Part of a small language model's weights.
Architecture: LayerNorm before each block, rotary positions, no biases in attention or MLP, untied embeddings, attention and MLP in parallel.
Each number is 128 + 32 x the weight over its row's rms, rounded and kept within 0 to 255. Layers, rows and columns count from 0. Numbers have three digits each. The size before them is the row's rms in percent of the matrix's.

# layer 9 MLP down (transposed), 768x192, rms 0.232, rows 329-378, columns 128-191
107:137187164089119123157133149161129149160115125147136145105143111138073123116098114101122091112166051065092156154109091100154114132103182126134118117138112135128121164150158136174080115169179144
101:072141204168154151115144144150120152123172094128151114164137116104106092089164129130111178152189091216147163083149089170139116129172141109128188081074091099079107147172160125184132159048141094
098:103151139129126169070155144059092133125177144114104111148119136134223053127181135106115092126117133159157139157047136171160133184164147134104112083141135092086108123121110111107149114134088124
096:063169041096106130114135165152114149168115166141124091180154107169129127130124123162136105140104093119104128140185150113102181086148121108099125131080158175096181152107110089110132110135172177
098:126141107112107145132127088133094109154150204093116143097100182088095159106107095150133193086101132075178134178087139126135195124065107155142013083126132096181145069067139086093147156148111138
096:172130079094156100099110110114127101057174073156136097109110167113130135091166064110135161142111152117091176116117137131101140082158153063144113147159141163100166096074132180066104111161165126
097:050124184153091148122086130152161138144144166106177124094086159136107145185085145137096147113164125115157107147127087136132087183145119103089161138083115172127080142102137164129136130117125129
095:167155181167092087116145111142116105111104120170111121119081086148094094115151147109176129083129125148146133079111070122109141102110134151131045133079090091182125094082099060146080136123140116
098:165084126081146097117080220109148142092086110117121192066164169113151099091180089071143181126131069159085113152093139108147115145063072163093172078130150106153129158126177108172168089173163136
104:079102139117069103135120130120074122127104085159130119058144085083118136108167110153176117111127101159175135135157070165178166107158095109154139114152141121078115103133123136142073127151205167
100:142102130157112159088063150167125106152166073116169118081090123124152135145217138158147164099172166148114119122096182133128159132095168065095137068155113142100143170154137147143114076126117138
103:151128099119117101142097150181090092136143126150112152150146144095088127144160167130080120102161077212139157114120123174088083078124107165177102141120143099092143186120114137088118112102152130
095:125079187187088198121084150144131130118145134076148122097100119164096128161103123093132123170162107156093114103107101104146150179124112158175072103177107156152166151156123120169153082147129123
101:128120148180102113215034128090170091064142154120132135136116147180073157137072123121112127126104115149156170129146147145126140146092162190156129114128118190180111092158161156124200189135121124
097:166136163171089154178099128183211144139126053145100098083111120069172139129124189080113129135164122192098120059084100117146143088186121105081102064154158072097161195133178121117174106070072131
101:134070128143118066151143169180100165085124175105168141061185136091179103109143117107148199149193036148111119126157099126165084195116125079149094090123063131123165108155082138138128143155094158
093:106141132196150191122097183188107098145076075147125126154158194076180144070112109121089137121101117127112122128154189149092108118072104134089137097068110137136180164084083123101139119118122110
095:104168127182117121208122106152120144174135191112137182169139128124118084095129070150127095073128169127064115131135142171114117121090139066075104065148140195170161187147137181087139058150089118
108:063123146126117149080107121059127153119187107145160100147087159177125158111123148147113103117201157147172146121141134153141101117177134128117149123137133174150084134143137135173109117139120165
097:086127171100126084083111166128096134153174095183107174122137084144120090173190076088096166114193099174146111178148140104122136161135172057127153153111111066208167115134143128140134105126107196
094:048117068138090063088202051175123145098114130121101126131153132175129161011188140114167112124153143190039159135159174128122072127136128121117100157158111160098126126188140099167073137112121120
100:162126096139121099128126110159173144147086084110132151140150090148133085125101187094069179129121161090086144121121129159147152152128141199107141216116119132110119186123147118184160158061100066
106:119115106074130104140099129092114123116153140195129201137117165141170153106113127151131161091114152112186087148154161073176139102080199113139094146153144106210129154126067101098136162177132136
096:142141141146151134085146098155101158057211120108108116096166144078070122089202156109131131150113129124115103095172114092098153112141136122144089096091172163175139170132141128142184119113129073
099:107105050176096134158107137166151093107161130121111089142089101099082114110100161106113127095164115145065188078109120119160185143108131098082116162081091117127206127140175215134122100154138081
102:133069121188104126113131102137146097137104109113147082110129184110174121132169090027170139097089167116118143101124124177102091121156163153075120139123140087130114124178096188192124124094164144
106:136130116087163089083127110147107130129202136072119119119139150145153196050125167095165087143117122167135080144154159137074152125136108171105075189098166107119116128158126204136154134083130138
103:100150161096130171107088114135110116095119105145146135086114097143060123097110093090089217098134076047169186101151116175155100119176145128106083167133136201176099094078125093114120125212078115
097:137102160102136122132111069127087103109162133149146155151125103167110124200108096132124173166057133163111130137098172055108154152119145159119110015137075124158082160134095150148113175103131155
105:143127114077140134182167098101161133104099122085133139103175192163139134139132120147056104062111128121094121138149104103111182117079149110095158150097118104150166144153105150088096143166088171
092:136089134142123079136066133135133110191071137087176132092149146106165124120111123103096102115134153107128111165139175180109142113128173130228156051125111133058129184105065149113102193168103123
107:054141095127147138106200172159122097183093133155113110119127141118150133128156128097129150131129103103096113127165154126151137220145145117113109091091073048165105077140087133142132097158065137
102:122160177165055123103112151171146159112111148218185115098189097099144159156139114111137083094103127112094075111143156104155126140080044105134154123099115133154160102140101134130161112137167148
112:146138092167146158138133121152110122126156154125177166164171102131130175082151080218106119113126088106140183176088174150124141081171158114092130092121131123144165118122131022169084117153144119
096:115135078121119184138142100088120171091101140124061119107143106116149154093089149099150085117144134121155118168121213165060107105195188122070121155126127099059044121131132082111153119122130102
100:169135121114102104141120163142132120163122137094160132068145124091155135132090116182133107234088164156108103166125075133136122111106139184080155111087102107088176141099116104104173054102148101
104:136130069162087120146120135171065120100132151116116158158152164165127136124164117115096110138108158181113100154171116126193094126130118183129166112176140159109118075118177160087122200160075135
111:164168166165142081117113180117123151177144143110146135050088210174118195112120112075163071143128112162120129164153117163155101145104089129130132121149133184100112096104093149144153169077132121
099:159127219113153109128149075149157114120101136159149160146138129179160114075142147171148134105122129158135103111104067110180129186132164115154099136148117116124119054093136159100143177131127183
095:149133173102125171130137188102111115146143124101128138110130134182110174115103153156188112126105162092151097133112080096089075172144100146058173099137186145145097153154161075116154043080190132
105:157076104079087159116144132109047155084127116126099136107131092131152089122156085145136084116166169075144141122130128140141137121060141134125126157182107222107094140153109137154135144116084132
112:096074098205120139148125090115102122111117122098149153180174131153162085148126109143154096178154116159131106128101114078132103165176087120133169158159099097148077123204161099121218155105146138
093:144118148140162163177126093072189118103113131157081101143141093103142109125145082156078154121042149149151121146129132151115136142163104172147132201143125125062163125077113079157110096100186174
097:192136151178145144088120108095144112155091178118126133100163123122155091094133157120124156167089087159033140104060149186160157108152163120101145076103112099143052066123137138173113129198126130
111:193079154124142157090153096119091149142093124097206142135212087069114100115167125156169074119101125096098142117158098131130147109153117098083109144082139160155110105047099111045137181169118134
109:144111118109160159097098109126100144117141090177103146134155068132109175127116125127063172146147063084111104154155107104143171152186123118139160073135053118083058075154085110136159167125103166
099:124079092160081140186185199140133178137109076091157092175134110122147152155150111085118145147133120177092095154147112121060080113127127110158175098125097179137137119144117103187082093082131152
102:132166126107142141101145156104118103100080101186173198127118155119122127116100088140113127129113063231099151131098147165118144115155128117127184200180123186165115142133135104162140104153110109
090:142085078097095051094068121107140118096100118158199140178052121158137098136109163122136119156067117076130105116153082115124171113079084116137130157066146166163119094106135089115102108112145090
097:097130114141112140200134108145103037111069209150158125162152151097085191136140085061110123128120051097078174130156159093132193119135171130107108109064084165110185089103140077082156082106119114
# layer 9 MLP up, 768x192, rms 0.233, rows 330-379, columns 128-191
101:139152136127138130119138179100042101076155143137121168102051146168054151131156134236120097132147115045119149125170111145194070132101114133114192111090106118117090093105094159161129102130122202
094:158090125135161079169090128172157147152148079189164112145158053077130132098145143131153131136090105104117147102087167116124117145137063076138148159099126085128149124114097183153095122189084115
109:149092125109089145142100128074128142131185136146071123144157117162122128139087077140121084121092118119105093119102140165107125142150071111188155126144121168197138107134132071150125163178151167
095:119149102121111082124143118163110148127130119142033141120119169167158115148115140148156111112190099156091125124129123085158143067179126143147149171135101164069147158202118163114131122041104158
098:184165183127102194078103125145103137161143064118160149164133074116104165107114154151112149092085138140118125105118192079084124153105083159109086160191094145113178112168058128138128099109105166
097:159119153125149108058122153089083057145131160085080120124131150089120134146109123098097130117156187107141182131085100228121170102130147123090140130127149159110120104157130101151139134169165053
098:138108183118080158087084162066150086149128109123195068130145215109136165095129130129117095126118085023135164143204103150103075121125078081135146130082122190110175158107145128119084095161099129
095:157110142176154067097143168119150143147069108175114123154139174113089126162132165113099138159140117096139176109103118123114101086062113094146150088170141058168123054136166106142176176165163119
097:152134122083152124162146171170159170176070059105139116147136142135130136146142204155164130153149122061103126141088115148177110110159108118156151200136167197142161139132195106071182158120125091
099:192108121041122154163129153114161078135131165107118144120149144111106126110094122198096148159117139090120130089159155157107163095159085186122178086107157113120179116085106125127098124135171055
103:110040122151143128113095102162134169127162134119135110182119209132165140126138106152127166111112196147089151096132142140136156157125126099120106177095077164211061147117168147088121110145114176
094:095174083114149092105116138165117124109077115087115125071120087106131105128151162109142160138120115003050114134156126124120129092106094099146134117113102171118168090126152136129153152129095154
097:105120148138079131195146149097140113100125166216133153116154158156059106111155148123172091144175102080105153164096156183168100130169126118108156115127176128144120171145125087069130144119133127
097:128149093137133089133113129121116073194130129111142082061150144143050124149133137131160139119118126121088156125171141174128146128164174209123140099123173142127158140112093131102152131131154106
087:106127213127178125147196151183134120149155137115099103104086125116108138111147128112133117141144115140107140103079130115096071140126155159182178183116190100118142087122166103123094170123160084
099:128155134115130119121114167143138043068124140105115108122088091120164141089181146117198109080105128163117165081139116161115140106098129096082162141117151113151124155141125086098116120128127131
089:122098091111102105089087124123150185118207139172118068147167183144162099145158149121158136159115186163152126181090084084107134119114082085107131121137187096103137134145123105118114136064082170
102:101121157168105116082161130106113155134052152132192116091129168131112124167172076146150152136163106151094077151107141136127156124111162174123104117134141143102160108134150093089110148178130115
095:140129128105124150110090130169228090128069112135157145116131153126073078143140098135141120135051097143180088123140120140150210089125184177062155102064124133136095091172140136176105079101136068
092:131158187102144159120105117069129068151129133111119205072128105058121179153060125134117138106105134124148110064127114136153112125043111119134140145172125134112125130119172131164094176110118131
103:144128072143114171159129100096143118091197093129124150104080122158167102114086134124154122158098178123117118132091074127168142167104159137108175120090151133173189134086122143093128134141144132
110:106155148126153144124146119083109133122179129102157154154149061199155126105143116105127109116123146131103128084195074167129140127130097065097091120136169093158143132085155205102102166117167076
095:090164192142110157197123181084156140137064112125111137141172186119149132108128121133131136168089163181149182136133079132148102128143058146179146181138095114090086172118164193182082118104141158
100:185106125114115150123116159090128110122116183138090138143163141129120145158160112135184145136098149211109150148173107121145126062140126103078176118102117172132186173118212141133129101107190081
098:163112121109076126169082141102118130114136125165089094114161074140050159133126116134150099105159156135110123053176089182126121062178134180123104125181119097156112114130133141096102075099129148
105:125112101152147104073138137134134154127176139071085128056176115119076097207153133155078178152117070080128165130110158151153153162136100093115161080081194099113147104128101120130101135154130103
096:079155128178090146138116139083079060088130100176151104095143187146098142056155093068145128154080101201130140123113113144098153131155132148162113111145109149066072167144122162138129109146060082
106:131103147086155155097178147094121129134177075124088098121151060200126163129148124151159118184149171186176138141126125157106142076143185205118133121090079160171084140088149098165156118057155189
104:167178088118106084085162133102086130117120131095120208150109160154129119139157144129139130184124138143128071095174180153130089097147136111086187100162109138130158102118181085153128131128146126
093:137183123111113110236108117147181108078134135115147133087114091202114100092113097109143123125120201088164175185106112124171140163126135141106150186157097082107142154109178140120154147144136192
102:084108053139110116125171169163121169118143127116105064084158135130127138153140149194118136114131100075123114113194129170112094145127127132151137131139134037137077115116114148066080108140118114
104:108118123060104171150136116142098069156158090142143160106112114103108121130110173114195142091099128107180138120107129079136137146124135172124105122103127168169147090087149133128143155100128102
115:117125103114160150083160103113127140149155209158171166157118102175125135114097125145139123115081127104158135112147161195138074084149131093085103109121104131198116149136190082103080151145161090
091:191138071109158151085116136204104138180150102119130159140133092120086164178140072135088097102085114126089176116122114060200180091127062128141140121107151112079174160182122116099154118075153167
100:128146121148145099087104151130175042077158148084113107121168037150072076140169163111143222094149144127119105144148147081055145155159135101111176168122149134132167098095129121181117112124116146
105:135136100089118086145131169179113166131127122153097146122145178108177110155163165212116133090102153168113133117074140051115156153091055097152171155090111109142122080151132142133103136113113109
102:178145119108141119128148189173159146025127143115178120131135125090127083159153149129116078094136167060118182175136088142149111189119123138176098158086143137128119109174135128145103115118104125
097:066138122131157142110099148141115083173115071114116122164185122102135122159148090074112153167155149078126124173166175099083170101070122137053158107124161130145137099137130187138136102156108067
097:094147101106112130174139188135146097154145135126094095138111114207081136174175142143167152143128080079089139099148094136144150095133166126067137148067125177088145159074154150140189167123139176
104:163124102100119092121108132144104116175173139186122186140072116084119098170149131144119128136134121129178159197115110171098141073131162103163122144133189090069122086141086173192136142097162071
107:159098137121078181144113159056142099123107133154159082133157080081177169078170105185101137152093128111135058081114121137161174160144127125077192142106104091160195149148135145118111184161133121
093:121120119082156086096146154170105168147145146198140162150120127156150176141106124098151106160169161195103195133156127103094151184126057130159131117096148154151087099126156179139198122093096145
087:118139162140112131145095132131087081154165067186126152109140145148126150148174143082159104112119131160145111097180123087161125114124156156109164164128126205090148124132146129128145076103174178
104:171162116105125173083072163090102135116079101147131120137115143142111114141132116086150125205119162077123075137122063158205190122141175139154136130139153113165085175142100146141129128097076126
109:106129137135170173094112091142129116103126086080126167190136155144139135125132110130119150166124154138182093146182139174184102145080148126084034167222116191141159115111172127113089191112125091
107:085130126110138057166150099075111079144173143104120090138129117185165153119146186150119180096123145112125113110114140192132143138131017147068104149137122132119176110125096180124094136125147097
105:132163123143122178122132146131136097085142145154110201109110094145119100082148076118114150125197112155170180173122135105115096127072210135126124117085146133162174113101101177097110131152099093
101:070168138112144095152135147071154127183126136156156093164145116119117180122099156090099104154067142105171119094097140177123173099102154133159126150119165139110154152170121150120095061167155130
095:177091138071078121153187154123169124113132108051089104173157148195094048171172138139153120103117160132144087107133105198148111062100153102142147091142103114094124129195101136113120124169167096
082:166075137091149111115113160138086134116215106195129072060145173100122155125121159141166106095117121134138105123124176157135166103123171153143154148126151123131141111165091094125097173137126159